Weights of a small GPT-style language model, trained from scratch on English Wikipedia.
Size: 8 layers, width 192, MLP 768 GELU, vocabulary 6632, 4.23M parameters.
Architecture: LayerNorm before each block, rotary positions, tied embeddings, attention and MLP in parallel.
Training: a variant of SOAP for these matrices, 157M tokens, 4792 steps.
Each number is 50 + 10 x the weight over its row's rms, rounded and kept within 0 to 99. Layers, rows and columns count from 0. The size before them is the row's rms in percent of the matrix's.

# layer 5 MLP up, 768x192, rms 0.156, rows 615-723, columns 128-191
102:49 53 57 69 42 61 69 45 56 59 38 48 50 51 43 51 55 46 42 61 55 43 66 58 56 51 51 48 48 56 38 58 37 45 53 62 53 54 42 47 55 58 58 52 50 35 48 43 62 51 39 52 55 28 64 39 50 43 38 44 61 44 32 44
087:60 56 57 49 49 49 46 51 50 48 48 36 59 42 36 45 40 80 41 58 58 56 46 39 54 71 60 31 59 48 42 47 64 46 35 65 53 59 29 58 57 47 57 41 40 56 51 57 66 23 44 60 40 42 45 39 60 43 70 45 33 43 50 70
096:35 43 44 41 40 47 39 52 64 54 48 49 51 51 53 47 51 43 64 69 41 64 55 51 53 29 51 51 42 43 38 50 55 53 48 41 44 38 41 58 66 78 40 61 50 49 48 48 58 49 68 50 43 41 55 49 42 54 40 43 52 39 72 33
115:52 35 52 38 52 32 66 53 39 41 47 54 59 48 51 33 50 37 52 53 53 43 48 48 79 51 50 37 38 42 66 38 49 43 52 59 48 49 31 66 51 45 56 68 52 49 46 69 56 45 43 58 38 62 34 47 36 52 55 34 47 50 54 47
103:50 45 45 67 44 64 42 44 54 23 72 49 31 54 24 64 50 75 48 41 63 32 43 38 48 50 36 55 49 49 44 48 32 63 43 38 40 44 49 47 22 55 59 50 46 51 43 83 47 42 51 56 43 39 63 57 57 58 42 63 36 57 46 53
095:63 42 67 37 66 50 51 45 59 42 41 47 52 73 55 47 53 49 60 59 43 42 54 33 54 49 55 51 71 38 50 55 53 56 55 60 61 43 57 56 54 46 40 34 55 26 32 65 45 41 51 47 38 55 49 38 37 42 50 54 47 53 29 31
089:46 50 51 49 55 51 57 50 64 45 47 59 44 48 48 61 41 50 45 45 47 54 44 32 56 48 23 47 50 52 62 61 76 51 41 58 64 59 52 41 51 47 56 61 43 51 45 57 51 56 68 54 48 58 52 37 45 47 53 55 42 42 54 49
096:60 43 41 51 40 79 28 41 49 70 41 50 58 37 71 34 38 50 59 46 52 41 64 56 46 47 36 53 56 42 54 35 47 55 57 48 66 51 49 39 40 53 65 55 63 61 65 51 53 52 40 56 64 57 35 42 48 44 46 49 43 51 70 38
110:55 44 55 65 45 57 54 63 50 41 44 42 43 60 54 49 51 73 56 58 63 60 57 60 50 39 51 47 53 41 52 46 43 40 51 52 42 63 59 63 24 74 43 67 43 37 49 51 41 48 46 45 27 63 48 62 42 54 60 55 49 70 48 59
095:48 45 64 55 59 44 63 56 52 51 63 40 63 48 47 47 56 44 51 23 69 50 52 66 64 41 42 63 61 38 50 40 36 47 43 40 57 44 46 53 52 63 63 55 57 39 59 57 37 55 61 57 59 55 35 67 72 52 57 61 59 41 45 39
093:49 61 47 48 18 48 35 47 42 42 39 50 39 71 42 72 36 42 77 38 61 74 42 29 41 56 53 36 46 44 54 43 37 46 57 45 53 58 65 47 47 55 51 63 43 42 46 50 67 58 43 52 60 37 42 47 51 52 61 43 43 46 52 42
104:71 63 57 40 61 47 55 51 49 44 60 60 52 54 63 45 44 57 45 55 62 48 63 56 49 52 29 38 54 49 40 52 62 45 47 46 41 42 51 61 60 38 34 68 51 38 57 31 47 58 71 48 57 47 61 59 37 49 55 57 64 24 47 37
102:42 45 46 58 53 55 58 51 52 63 46 60 35 42 46 44 46 64 65 45 51 46 67 50 67 37 49 56 42 52 42 61 40 46 55 44 20 52 69 60 52 33 61 57 54 57 36 41 58 48 40 60 71 30 55 35 54 53 32 38 59 63 37 56
097:45 57 47 47 57 52 61 69 39 66 69 56 55 53 54 47 57 52 38 65 43 63 59 36 46 58 57 43 37 40 48 33 36 68 64 61 48 62 60 46 48 53 59 35 36 55 44 36 66 57 63 59 57 15 45 63 73 48 62 53 35 43 48 31
092:43 47 43 49 41 47 41 51 56 65 64 56 51 56 39 52 35 61 57 47 46 54 48 70 47 44 63 29 37 37 64 57 63 43 41 56 50 29 47 45 38 56 43 33 64 40 65 53 52 50 51 43 53 52 57 65 84 57 57 42 75 48 63 54
105:56 60 61 36 53 66 55 61 62 42 30 43 59 38 69 55 49 48 53 46 69 41 48 40 64 38 59 64 67 50 46 35 63 58 54 42 40 43 68 38 66 47 39 54 51 42 51 52 68 43 53 59 54 42 38 67 49 52 51 62 43 43 55 46
101:44 37 57 38 60 56 49 57 42 45 59 67 60 67 57 43 42 45 35 33 49 54 53 38 45 34 37 24 64 46 38 44 54 56 52 44 70 58 43 47 44 72 55 60 64 59 45 76 41 45 67 49 58 47 60 51 60 47 52 49 63 64 51 58
083:68 37 47 25 51 51 53 49 39 55 41 48 47 59 43 57 51 63 36 47 32 59 54 49 32 63 43 44 53 46 31 48 43 58 46 56 41 36 51 35 64 45 39 51 70 64 50 31 47 58 60 30 30 59 63 51 61 46 41 43 38 32 54 64
116:54 51 59 43 27 45 48 63 44 40 45 62 69 54 39 52 40 57 62 41 58 54 46 64 64 35 61 58 40 39 46 51 52 47 49 65 69 50 57 43 52 54 42 37 49 67 46 57 63 47 37 57 42 53 25 57 84 45 50 44 55 65 34 52
097:65 47 46 29 60 61 57 47 52 61 49 38 51 72 35 36 39 46 43 49 31 48 50 42 46 51 68 55 57 51 45 36 64 46 44 54 57 48 47 53 52 73 56 47 37 49 67 56 57 39 47 47 38 65 40 54 30 42 38 49 61 57 38 53
096:28 45 64 69 40 66 50 31 38 43 34 59 44 30 43 54 59 55 38 49 63 68 48 69 63 40 55 47 59 53 49 64 46 58 46 51 50 50 50 54 53 40 50 60 46 70 57 58 46 72 62 67 61 44 43 50 51 57 56 46 54 35 46 42
099:48 47 48 52 57 43 55 58 47 57 62 49 58 56 28 42 39 54 61 46 47 39 51 45 66 58 49 47 41 55 50 67 72 58 61 59 54 46 54 61 27 55 54 35 71 39 55 60 41 61 53 39 42 49 59 52 62 39 47 46 72 24 54 22
098:54 73 40 58 50 53 55 35 49 62 45 64 40 48 59 51 51 46 50 62 56 48 53 54 59 58 56 31 47 27 34 65 56 51 50 66 53 50 42 57 40 35 53 56 44 63 54 41 51 62 47 45 36 39 36 42 36 46 50 52 65 58 55 42
105:46 56 58 58 60 57 46 55 48 52 44 52 34 50 34 51 27 62 63 48 61 66 46 33 80 59 52 50 56 59 38 37 56 46 63 56 39 49 55 60 57 59 42 66 46 46 43 55 65 64 57 37 41 25 45 45 49 55 40 38 57 37 57 45
098:81 53 58 61 74 57 44 45 52 66 61 51 58 60 36 39 61 56 57 59 43 33 64 41 39 47 72 45 53 54 58 54 47 51 45 51 51 44 53 48 33 37 56 57 75 45 47 47 40 52 53 53 67 51 42 38 39 38 44 51 59 45 41 58
100:59 51 36 53 55 45 39 55 63 66 65 62 65 53 33 43 57 38 24 46 39 52 35 61 37 48 57 43 51 48 39 41 57 53 59 41 45 59 40 38 48 57 51 52 58 60 56 42 48 47 52 44 55 56 53 46 69 46 61 13 48 67 49 52
092:54 50 62 41 40 56 51 40 48 51 25 49 44 60 38 51 49 49 52 58 56 34 58 59 64 38 49 49 41 48 56 32 37 55 65 43 32 47 47 56 56 35 56 58 44 56 55 46 58 60 57 28 50 43 43 55 45 60 47 64 36 57 48 39
097:62 48 61 51 55 51 52 58 63 47 40 57 43 42 42 49 44 52 58 42 53 49 56 50 46 43 65 58 56 47 57 53 56 49 36 52 45 23 60 50 55 64 39 58 58 42 46 46 37 49 69 63 59 37 58 37 55 56 35 51 62 46 50 47
104:68 63 47 43 57 57 36 53 59 47 54 50 46 45 41 49 42 48 33 34 46 43 50 46 72 59 56 65 30 44 43 57 49 53 67 66 49 45 61 40 23 34 44 58 47 53 47 63 44 39 46 32 41 45 43 53 46 52 69 54 46 45 48 36
100:74 40 51 44 53 58 47 47 51 61 63 42 32 50 69 50 48 60 53 56 46 49 59 46 51 48 36 52 40 37 51 43 43 62 44 48 37 49 51 51 49 43 52 57 45 50 45 54 52 49 41 48 22 53 54 42 43 57 30 33 61 67 64 45
101:43 63 63 50 60 40 59 51 57 53 68 47 46 42 43 63 50 40 48 34 60 61 35 58 69 51 45 46 58 41 48 55 42 62 53 60 40 55 59 59 50 68 53 40 24 44 50 57 50 30 44 64 56 33 50 51 47 46 52 49 57 29 50 59
091:43 54 49 33 52 34 45 47 50 65 64 56 45 58 36 58 44 71 58 42 46 55 37 47 40 42 81 59 51 53 67 38 56 49 50 53 45 61 59 46 46 30 40 51 16 43 44 56 41 49 48 40 57 51 53 46 55 46 68 69 52 45 46 33
098:61 57 39 37 45 48 49 38 58 33 66 63 53 50 53 58 62 64 56 33 57 61 52 64 59 53 36 57 45 49 48 59 49 44 45 45 63 58 55 25 50 58 60 65 49 58 45 38 52 49 53 61 45 35 50 42 55 46 37 46 49 46 54 46
095:65 53 48 31 50 51 58 46 74 38 50 50 44 51 66 42 34 67 72 58 49 46 33 54 42 61 44 62 60 40 50 49 53 52 51 46 61 46 58 69 49 66 47 36 62 47 46 60 57 50 36 49 52 50 48 67 65 40 38 50 59 59 56 53
095:47 47 39 48 63 59 54 72 52 54 48 56 58 56 57 40 43 40 53 46 48 37 57 51 63 63 49 35 42 45 65 65 41 61 63 51 53 58 50 58 51 64 64 57 59 60 39 55 50 42 42 65 51 33 69 42 52 38 51 39 43 49 62 63
087:37 61 23 47 60 63 39 41 42 57 50 49 61 51 38 45 55 70 47 64 51 49 38 49 40 62 75 30 57 50 58 43 54 54 40 33 52 34 56 51 51 68 42 45 51 58 54 47 54 42 45 29 47 28 54 63 58 34 50 70 71 47 52 61
092:57 52 43 52 60 50 55 38 42 59 50 60 57 39 54 47 59 49 44 45 63 49 21 61 58 41 70 62 59 56 46 50 52 43 61 38 44 31 63 59 47 55 43 58 39 50 61 45 57 44 46 61 39 53 55 26 38 52 62 64 44 48 48 30
101:32 47 50 49 48 48 46 38 41 53 61 66 47 44 47 48 43 40 64 43 38 41 51 66 54 51 43 44 49 52 50 33 55 56 40 50 61 40 58 48 58 39 50 42 43 70 41 52 62 58 53 38 48 45 39 48 36 48 66 56 58 57 40 55
094:63 74 64 23 53 58 62 50 54 51 46 30 50 57 48 46 34 62 59 39 44 56 50 49 39 51 63 60 57 48 50 66 52 60 55 48 48 51 56 56 63 52 63 47 51 44 52 38 64 49 56 46 50 50 61 47 27 61 47 50 58 55 59 43
090:51 66 63 42 56 65 38 40 40 51 60 50 35 36 43 53 36 53 54 54 35 39 58 60 52 59 44 76 57 45 45 40 51 39 62 35 63 50 29 65 47 39 61 43 67 56 44 61 45 42 48 48 54 48 54 51 32 46 46 49 43 47 29 52
094:51 57 33 37 42 59 57 55 60 46 39 42 33 65 49 50 42 60 48 61 28 44 67 31 77 55 58 48 50 53 38 32 57 52 42 46 51 55 41 58 65 59 56 43 60 48 44 46 59 57 61 46 48 45 48 52 56 55 46 56 40 65 35 62
103:70 47 34 66 57 46 58 27 57 43 54 51 39 55 61 54 46 46 41 49 37 61 66 54 32 51 39 37 72 62 47 37 54 43 60 37 49 38 52 60 54 77 35 67 58 58 61 54 58 43 65 45 54 61 43 62 38 42 57 47 52 36 56 48
096:67 55 34 46 61 57 48 53 58 42 63 67 49 53 46 42 54 64 53 47 54 43 64 26 63 63 51 65 39 53 59 50 78 32 76 51 58 37 40 48 36 45 51 44 44 55 56 53 45 34 78 48 56 49 60 40 55 62 43 38 51 61 43 56
098:50 74 48 54 47 47 53 67 60 45 51 65 60 35 43 48 45 48 52 53 62 62 58 49 68 45 46 46 46 69 47 43 46 64 34 51 50 51 58 59 68 64 65 55 63 37 53 48 56 59 51 60 40 46 52 44 64 54 32 60 42 51 43 56
096:57 67 50 47 55 58 39 59 37 56 54 37 35 62 51 55 46 58 44 66 46 51 50 57 48 65 62 51 45 48 53 39 67 66 49 39 61 51 47 65 64 37 44 58 47 60 48 47 51 42 51 39 44 37 42 44 40 54 48 44 56 50 43 50
099:52 58 45 41 35 49 32 43 55 63 32 68 44 55 43 45 40 47 33 51 56 54 44 48 31 54 62 42 48 30 54 41 40 69 64 35 61 58 38 47 61 41 41 56 46 50 54 40 55 35 44 46 49 50 42 44 39 49 54 45 45 59 60 48
097:45 49 51 44 48 81 52 54 40 51 62 63 53 65 66 67 56 52 45 47 73 58 52 53 39 41 69 68 36 58 50 46 66 60 47 47 57 55 66 47 57 53 75 57 39 48 49 73 51 37 38 57 64 48 46 42 49 55 53 64 67 51 70 55
094:59 47 44 41 42 49 56 41 58 70 70 48 44 63 48 63 49 44 42 49 48 36 40 42 46 55 56 52 61 34 38 38 48 53 63 48 55 24 48 76 51 66 35 32 36 56 48 61 36 53 55 63 43 36 64 46 46 64 47 59 51 44 56 52
145:48 43 52 60 48 60 48 48 46 40 55 54 47 33 38 48 30 76 37 42 65 46 38 42 53 48 50 45 55 43 53 49 48 55 48 72 49 70 48 54 48 56 29 36 48 56 62 57 63 21 36 40 40 39 48 47 42 46 43 53 69 50 43 57
099:43 40 51 31 53 51 54 47 45 67 57 63 54 44 44 50 43 41 42 52 51 52 37 63 78 44 53 38 48 58 58 50 43 54 52 52 57 72 53 60 51 51 56 39 64 67 54 51 48 56 50 44 40 44 57 46 43 45 51 60 42 61 62 52
093:64 55 58 72 59 53 38 69 63 39 66 42 52 48 55 51 47 39 40 44 45 46 58 54 62 53 56 47 55 48 34 52 41 63 47 56 62 50 78 56 52 52 49 45 61 47 46 55 41 49 60 57 41 59 47 39 58 35 44 46 74 48 54 29
103:56 59 59 48 51 62 43 44 34 59 61 49 54 45 49 43 60 57 56 36 72 56 42 52 52 57 46 42 42 48 41 49 44 56 76 42 41 52 44 47 35 52 51 49 59 30 31 52 60 75 38 46 41 49 50 34 27 62 27 64 47 50 64 48
100:54 57 52 62 50 48 57 56 41 61 49 65 49 72 42 45 57 49 58 29 68 47 38 48 31 50 46 48 42 55 58 52 59 67 55 63 40 39 49 47 46 44 64 63 44 34 55 48 51 56 50 51 50 62 49 30 28 45 66 38 47 52 66 44
100:58 50 65 38 55 47 43 66 52 34 55 61 53 57 53 27 44 62 59 47 39 50 50 58 66 35 51 57 51 42 55 54 47 55 48 58 48 45 61 44 41 47 47 40 47 54 37 53 24 46 51 41 53 40 40 47 48 60 47 43 47 48 47 53
112:47 35 39 42 35 61 52 60 51 63 54 52 27 39 54 53 45 39 39 66 48 45 42 54 64 71 54 54 42 54 49 47 65 61 43 53 48 51 49 60 51 50 66 41 55 54 58 60 47 46 51 55 50 56 46 45 14 47 78 38 58 38 49 47
096:46 55 34 42 53 57 44 50 41 49 50 41 46 58 35 39 31 54 49 33 49 68 50 36 67 48 50 47 45 56 61 38 44 46 55 40 71 45 59 60 53 61 58 37 38 57 51 43 53 43 60 24 64 45 64 50 40 36 38 53 56 24 56 57
102:62 47 45 44 49 69 37 36 58 35 39 44 57 67 48 45 45 58 68 55 67 66 53 68 39 50 42 36 66 55 50 48 56 55 56 46 44 44 36 61 61 32 37 60 36 41 41 56 49 40 65 50 54 51 41 45 47 50 47 70 44 46 38 41
095:58 56 51 54 60 51 52 47 58 55 62 62 42 55 49 42 40 55 56 39 29 49 51 55 62 40 65 56 55 55 48 26 61 41 57 61 53 43 45 53 55 53 55 45 69 51 73 44 60 42 60 64 50 51 51 43 55 54 52 54 34 58 50 36
096:41 43 37 54 45 82 58 66 62 60 43 41 42 55 51 57 39 43 52 39 42 50 62 57 45 57 56 58 44 46 28 43 57 52 75 74 43 47 45 43 50 47 53 71 44 72 41 44 57 40 51 53 35 49 35 46 51 53 41 47 48 56 54 56
108:53 26 44 39 39 20 71 36 57 41 43 57 52 51 44 57 53 59 55 36 56 49 44 37 43 53 39 61 40 53 44 72 48 58 66 48 38 55 49 33 45 50 48 47 34 50 48 55 43 35 73 59 60 40 56 39 49 38 35 43 72 64 67 37
097:42 48 50 41 44 64 82 39 41 60 50 55 62 61 54 59 44 41 62 47 51 44 61 59 60 45 58 48 53 35 41 40 59 57 59 68 38 55 58 51 55 37 43 53 57 60 55 40 36 45 52 42 41 54 30 45 39 39 62 45 44 58 50 51
110:50 42 45 42 54 64 54 56 46 55 55 43 63 27 61 40 43 53 63 63 59 64 30 53 41 57 48 36 53 46 40 54 53 51 50 68 54 52 57 29 66 43 52 35 44 54 60 54 35 30 60 52 39 53 51 35 31 50 39 55 50 35 67 60
087:57 53 43 63 33 33 33 45 62 58 58 50 45 56 39 53 50 51 51 24 52 55 55 45 67 45 56 45 34 42 55 49 47 50 39 64 65 44 63 45 57 42 51 63 36 46 45 51 50 59 48 61 60 52 50 47 76 47 51 42 45 67 49 45
099:47 82 43 46 62 62 50 66 38 56 38 42 49 39 55 40 38 48 46 57 51 59 39 63 53 48 34 37 69 52 52 44 50 51 47 38 67 40 61 57 52 45 63 43 51 39 54 46 63 39 61 46 50 63 32 57 47 62 58 27 56 58 58 50
095:43 29 42 29 49 61 52 66 57 52 52 56 43 58 56 54 34 50 60 43 58 51 31 49 65 29 56 65 49 48 49 47 39 54 49 58 52 48 46 56 60 41 54 42 47 32 54 33 48 71 58 45 54 62 47 66 56 59 55 52 47 44 51 60
102:53 51 28 49 41 56 52 53 59 46 50 67 53 49 48 43 56 64 49 41 55 48 40 38 40 48 49 54 54 61 58 68 43 46 57 51 63 61 54 64 62 45 54 42 41 47 49 58 59 49 44 57 45 47 50 49 51 59 28 46 65 64 44 45
095:52 40 44 33 63 49 52 35 34 48 70 55 49 46 62 49 35 30 52 55 50 62 53 40 50 52 60 59 55 33 52 67 49 38 40 56 57 53 42 39 46 46 24 53 73 51 55 58 49 62 49 49 42 55 48 45 41 63 46 40 44 52 46 39
099:44 55 31 37 52 47 45 46 44 61 55 45 70 41 47 67 35 50 60 59 59 56 58 43 29 62 55 36 49 54 35 58 53 44 47 48 47 59 55 45 54 54 52 73 33 51 51 45 45 52 43 35 76 51 41 49 63 43 64 40 62 43 39 49
094:58 56 37 46 68 57 65 33 41 47 48 44 56 40 38 44 43 57 55 32 40 52 52 45 60 74 50 50 37 46 46 49 72 46 48 49 38 65 60 48 40 36 47 49 56 30 41 48 58 60 31 54 51 47 44 61 48 62 54 36 55 43 58 41
098:44 39 53 57 52 50 58 49 52 46 46 37 56 68 42 49 48 50 61 72 53 55 47 31 42 55 43 70 34 52 52 63 79 43 55 43 61 39 41 51 59 48 33 56 60 37 47 65 47 54 41 40 56 70 59 42 43 72 44 58 50 54 38 41
100:44 39 53 58 52 56 52 29 58 37 59 54 51 46 50 41 58 46 62 48 65 63 56 55 53 49 48 50 37 41 37 63 45 50 54 60 57 32 47 66 32 64 44 49 39 52 57 69 40 34 61 44 43 57 50 54 50 49 53 53 36 58 54 62
106:40 75 50 39 57 47 36 54 30 63 51 73 57 42 59 39 52 57 35 52 56 62 43 44 50 47 36 34 55 46 46 55 39 51 69 59 50 58 61 62 70 67 38 58 27 31 53 51 52 44 54 41 52 48 40 50 58 35 57 28 43 50 47 42
092:54 47 40 49 37 52 51 35 67 31 43 51 55 45 46 65 38 73 36 57 43 43 45 51 60 40 63 30 59 54 44 53 41 71 65 61 50 49 46 46 36 41 30 40 57 40 43 43 57 66 50 60 52 55 32 42 66 43 56 49 54 54 57 49
096:48 50 51 62 65 66 46 49 52 64 64 31 45 59 59 33 46 57 54 32 46 35 62 54 50 52 42 54 49 60 47 44 37 58 45 49 58 30 71 47 66 52 56 51 42 64 55 43 53 51 54 29 56 52 56 32 48 48 52 45 77 56 51 31
094:46 39 47 58 28 58 40 59 33 56 56 54 56 61 62 78 56 38 43 49 39 47 50 46 46 62 40 63 40 38 45 46 21 55 63 43 54 42 42 43 37 50 55 53 48 70 51 49 53 68 35 53 67 54 41 40 65 52 46 54 56 38 45 58
102:62 57 49 44 48 56 63 31 48 54 55 44 52 49 48 37 56 39 60 66 32 53 61 52 71 27 72 59 38 44 38 49 54 42 53 51 65 47 55 53 61 58 20 48 54 45 46 64 45 41 51 43 44 65 42 52 45 52 39 52 37 47 40 46
098:70 50 57 50 58 54 45 59 55 35 60 70 58 38 57 56 40 59 54 64 58 57 37 47 46 43 42 51 58 44 58 40 38 64 66 52 55 52 59 45 59 44 40 47 54 54 67 44 47 56 38 47 61 42 38 59 53 56 41 49 45 42 64 43
099:46 50 54 43 40 47 61 38 57 40 57 58 49 54 68 62 44 55 44 32 50 49 41 74 61 50 40 50 52 56 45 49 59 53 52 52 64 71 31 45 68 15 35 39 62 53 54 68 41 43 31 59 53 59 53 50 46 55 33 66 35 47 57 48
101:46 56 51 55 42 42 55 60 54 43 41 48 56 68 23 54 44 48 45 49 27 38 51 36 62 43 49 43 54 58 60 46 63 27 40 57 54 48 59 48 42 44 52 40 54 48 50 33 55 44 55 62 58 43 58 44 68 54 45 45 59 40 46 42
096:47 43 46 53 58 57 45 46 39 26 51 43 46 63 60 62 40 51 52 58 47 52 52 42 56 58 38 58 58 64 48 63 49 49 44 41 82 59 26 56 38 40 49 45 54 62 44 53 64 43 60 48 63 60 47 45 34 60 55 44 59 43 64 55
103:47 45 44 49 47 54 35 55 65 44 50 57 59 52 40 63 32 56 36 49 58 63 31 55 62 37 52 35 52 49 28 50 63 63 53 41 46 54 50 43 59 48 53 64 59 38 47 66 39 44 52 53 47 50 42 67 24 45 59 53 59 46 40 38
105:51 44 38 35 38 65 51 51 43 64 59 66 63 50 37 60 45 57 58 55 51 42 32 58 67 51 54 42 52 54 49 53 46 57 59 75 53 35 35 65 46 43 55 51 55 43 41 49 71 46 45 19 51 59 31 63 42 46 55 55 42 38 43 60
116:44 54 54 57 56 50 39 52 42 56 43 63 54 54 51 29 54 53 51 31 36 38 55 54 44 49 51 41 32 33 37 37 61 46 37 43 46 54 69 22 59 57 67 35 51 53 35 53 58 46 42 56 62 51 49 61 54 54 59 41 53 43 40 72
087:45 51 43 58 49 42 70 36 41 57 57 54 58 45 40 40 46 72 75 51 66 63 41 52 45 49 45 58 52 54 51 36 66 45 49 66 51 71 58 70 54 51 34 47 70 43 58 49 56 53 46 47 56 49 41 50 56 52 46 46 51 56 44 33
103:53 37 52 47 60 46 70 36 37 63 31 38 64 40 61 36 51 41 55 49 44 57 43 55 40 38 36 52 39 37 34 54 55 64 31 65 34 55 59 55 46 53 44 58 47 36 38 46 59 33 59 42 47 53 49 45 55 48 54 43 51 69 64 50
097:43 54 63 46 63 64 38 60 32 52 31 57 54 44 55 57 56 49 30 58 48 37 46 52 57 57 57 24 31 49 54 42 58 53 58 52 55 44 66 47 65 53 59 68 60 50 34 49 37 42 63 56 63 43 59 25 50 45 57 47 46 46 63 46
093:44 52 51 20 39 23 66 67 75 47 45 57 42 57 39 41 47 54 65 48 52 52 50 57 46 37 56 63 37 37 58 42 55 45 36 48 40 62 40 47 53 39 51 31 54 56 50 58 59 47 51 50 67 53 45 27 43 50 68 50 47 71 59 55
108:52 55 55 61 61 49 60 43 54 35 39 73 40 35 33 55 57 62 68 57 56 50 47 49 56 53 51 54 62 32 38 51 39 72 52 52 61 45 63 66 52 51 29 59 50 48 66 72 45 40 53 49 38 42 45 61 38 56 47 64 60 50 68 37
102:49 41 52 44 65 60 47 45 31 34 41 35 56 49 45 38 46 57 45 50 54 53 53 24 32 45 50 53 37 40 53 57 38 40 59 48 65 50 66 49 50 66 45 50 57 38 57 45 44 37 35 50 44 54 44 62 59 39 52 58 69 38 71 77
102:64 34 59 52 69 44 64 53 56 51 41 36 48 53 41 70 55 76 48 53 50 39 58 61 48 48 36 47 65 42 41 53 49 62 45 31 40 56 50 44 36 47 67 48 38 52 49 27 46 47 70 60 39 57 39 54 35 65 33 58 48 46 36 59
104:51 28 46 54 46 61 70 51 48 48 55 66 38 50 39 54 32 51 49 45 56 59 51 50 53 64 43 66 47 62 61 43 61 51 59 54 73 58 40 40 38 38 62 59 40 39 62 48 29 38 44 60 54 47 58 44 51 48 65 61 56 29 55 34
098:66 42 48 51 55 61 72 38 54 43 29 56 52 48 54 61 60 52 46 51 49 50 29 48 52 64 44 54 44 48 24 53 43 65 52 49 33 51 47 34 57 50 55 42 50 40 52 58 63 56 47 61 60 42 31 50 52 45 47 49 48 41 51 77
101:49 50 31 36 58 39 46 44 51 59 40 69 60 62 56 50 36 66 51 60 37 51 38 42 50 27 51 56 43 50 36 51 51 47 57 50 38 67 52 42 46 35 60 52 37 57 69 50 49 52 71 60 70 56 45 42 41 54 46 48 43 61 38 53
093:46 50 45 60 44 44 53 47 38 32 47 50 42 54 60 58 45 52 49 53 61 29 41 54 56 51 32 58 54 53 52 49 68 47 51 17 46 56 61 55 64 39 40 35 61 63 38 43 52 34 44 62 52 55 65 66 58 56 62 40 47 65 60 55
098:46 55 46 47 47 45 53 46 41 53 51 46 34 68 59 63 44 31 46 51 46 50 40 41 62 58 58 43 36 38 57 26 60 58 40 62 64 56 43 52 49 49 47 51 50 54 29 36 53 46 61 61 52 70 45 45 59 36 57 40 65 62 43 75
103:59 37 54 68 60 48 38 61 47 43 46 44 29 41 54 52 61 33 60 45 51 34 48 33 65 56 69 40 39 59 35 43 39 59 51 50 62 51 61 53 67 50 50 65 62 43 25 55 46 46 75 69 49 72 47 37 53 53 54 43 50 45 57 63
112:40 46 44 40 50 59 47 45 43 42 59 51 55 37 43 71 55 60 41 49 77 44 42 56 35 40 43 49 55 71 40 61 74 46 61 42 54 64 56 61 43 55 67 47 40 48 38 59 53 50 28 43 48 45 40 50 54 31 41 52 58 45 46 45
104:53 64 62 54 36 71 48 45 43 38 60 58 29 53 46 56 50 46 42 62 44 37 47 34 50 54 57 57 38 50 51 44 52 51 46 47 53 54 60 49 45 45 61 42 35 52 68 55 74 47 40 57 46 46 41 63 45 63 39 49 57 38 55 62
101:50 59 41 26 43 41 46 40 91 68 49 33 61 57 39 56 43 48 36 60 67 36 62 50 46 55 46 49 45 41 62 35 34 56 42 56 37 59 57 56 60 60 57 43 65 16 57 57 46 49 58 50 44 64 42 37 38 53 58 51 47 36 50 45
098:53 44 41 62 32 34 54 65 48 39 43 56 33 66 43 61 45 42 37 40 45 44 62 45 48 58 67 46 50 52 40 47 46 58 47 52 39 55 55 37 62 63 65 54 54 61 39 63 66 64 50 44 39 46 51 55 54 37 39 43 70 60 56 46
101:56 60 19 67 42 60 52 42 62 41 52 37 46 53 30 53 54 50 64 61 48 52 67 33 41 44 52 43 59 52 45 49 36 74 60 42 39 47 46 58 52 50 56 63 52 50 42 42 57 65 56 56 48 48 30 41 52 43 45 62 50 49 64 52
105:38 52 44 64 64 50 41 58 43 55 45 77 47 48 42 43 48 66 49 54 38 51 56 51 55 44 47 41 51 56 48 55 52 56 44 52 56 52 50 36 39 48 64 59 64 42 43 62 32 66 55 52 24 45 54 20 43 55 26 48 37 46 48 58
091:46 34 61 45 61 35 59 52 60 55 54 49 47 62 66 54 53 46 37 69 47 60 65 45 40 51 43 58 68 57 42 48 42 52 63 60 61 51 68 55 43 36 42 51 51 51 43 56 60 51 53 37 60 36 48 45 63 67 34 66 61 49 60 46
096:51 60 32 33 53 75 53 51 71 50 47 59 47 57 46 65 45 65 50 57 41 43 43 46 48 53 51 72 56 59 51 29 42 75 49 50 40 50 67 48 45 50 33 53 51 61 32 55 49 41 42 59 48 47 42 42 57 49 52 69 38 49 44 54
099:43 50 47 64 54 39 38 34 55 47 57 35 59 67 50 47 40 60 65 34 51 57 41 34 50 68 49 78 24 65 40 55 38 55 38 65 45 45 51 35 59 52 49 28 54 57 64 54 58 57 54 51 42 31 63 47 69 51 32 48 52 42 48 44
104:37 35 32 53 62 65 55 59 57 50 60 34 34 66 47 40 50 62 37 47 50 31 38 49 41 53 55 56 34 35 39 67 54 56 39 51 69 60 42 31 48 71 49 49 65 64 52 64 51 40 41 59 63 69 42 48 43 48 44 45 41 47 47 41
097:52 63 52 57 58 47 59 67 25 38 51 39 56 43 42 47 36 62 59 47 49 32 27 41 62 39 46 42 51 41 39 54 45 58 45 49 42 43 58 23 46 56 42 50 62 52 53 65 49 37 44 55 50 40 51 53 43 44 37 54 43 41 52 35
097:70 36 50 52 52 55 48 54 55 44 65 67 40 43 46 49 56 49 54 48 42 25 51 60 72 53 41 63 42 47 48 51 58 45 61 45 53 50 50 40 58 42 51 71 38 62 52 55 51 46 63 50 45 60 51 45 44 57 58 43 62 40 56 39
103:62 44 52 58 50 50 45 65 44 55 46 42 61 36 61 31 44 53 70 42 44 48 40 40 42 46 37 60 57 50 49 36 55 53 55 49 62 45 50 46 55 57 56 59 66 58 55 50 44 50 53 18 44 48 44 60 45 44 44 39 59 49 47 53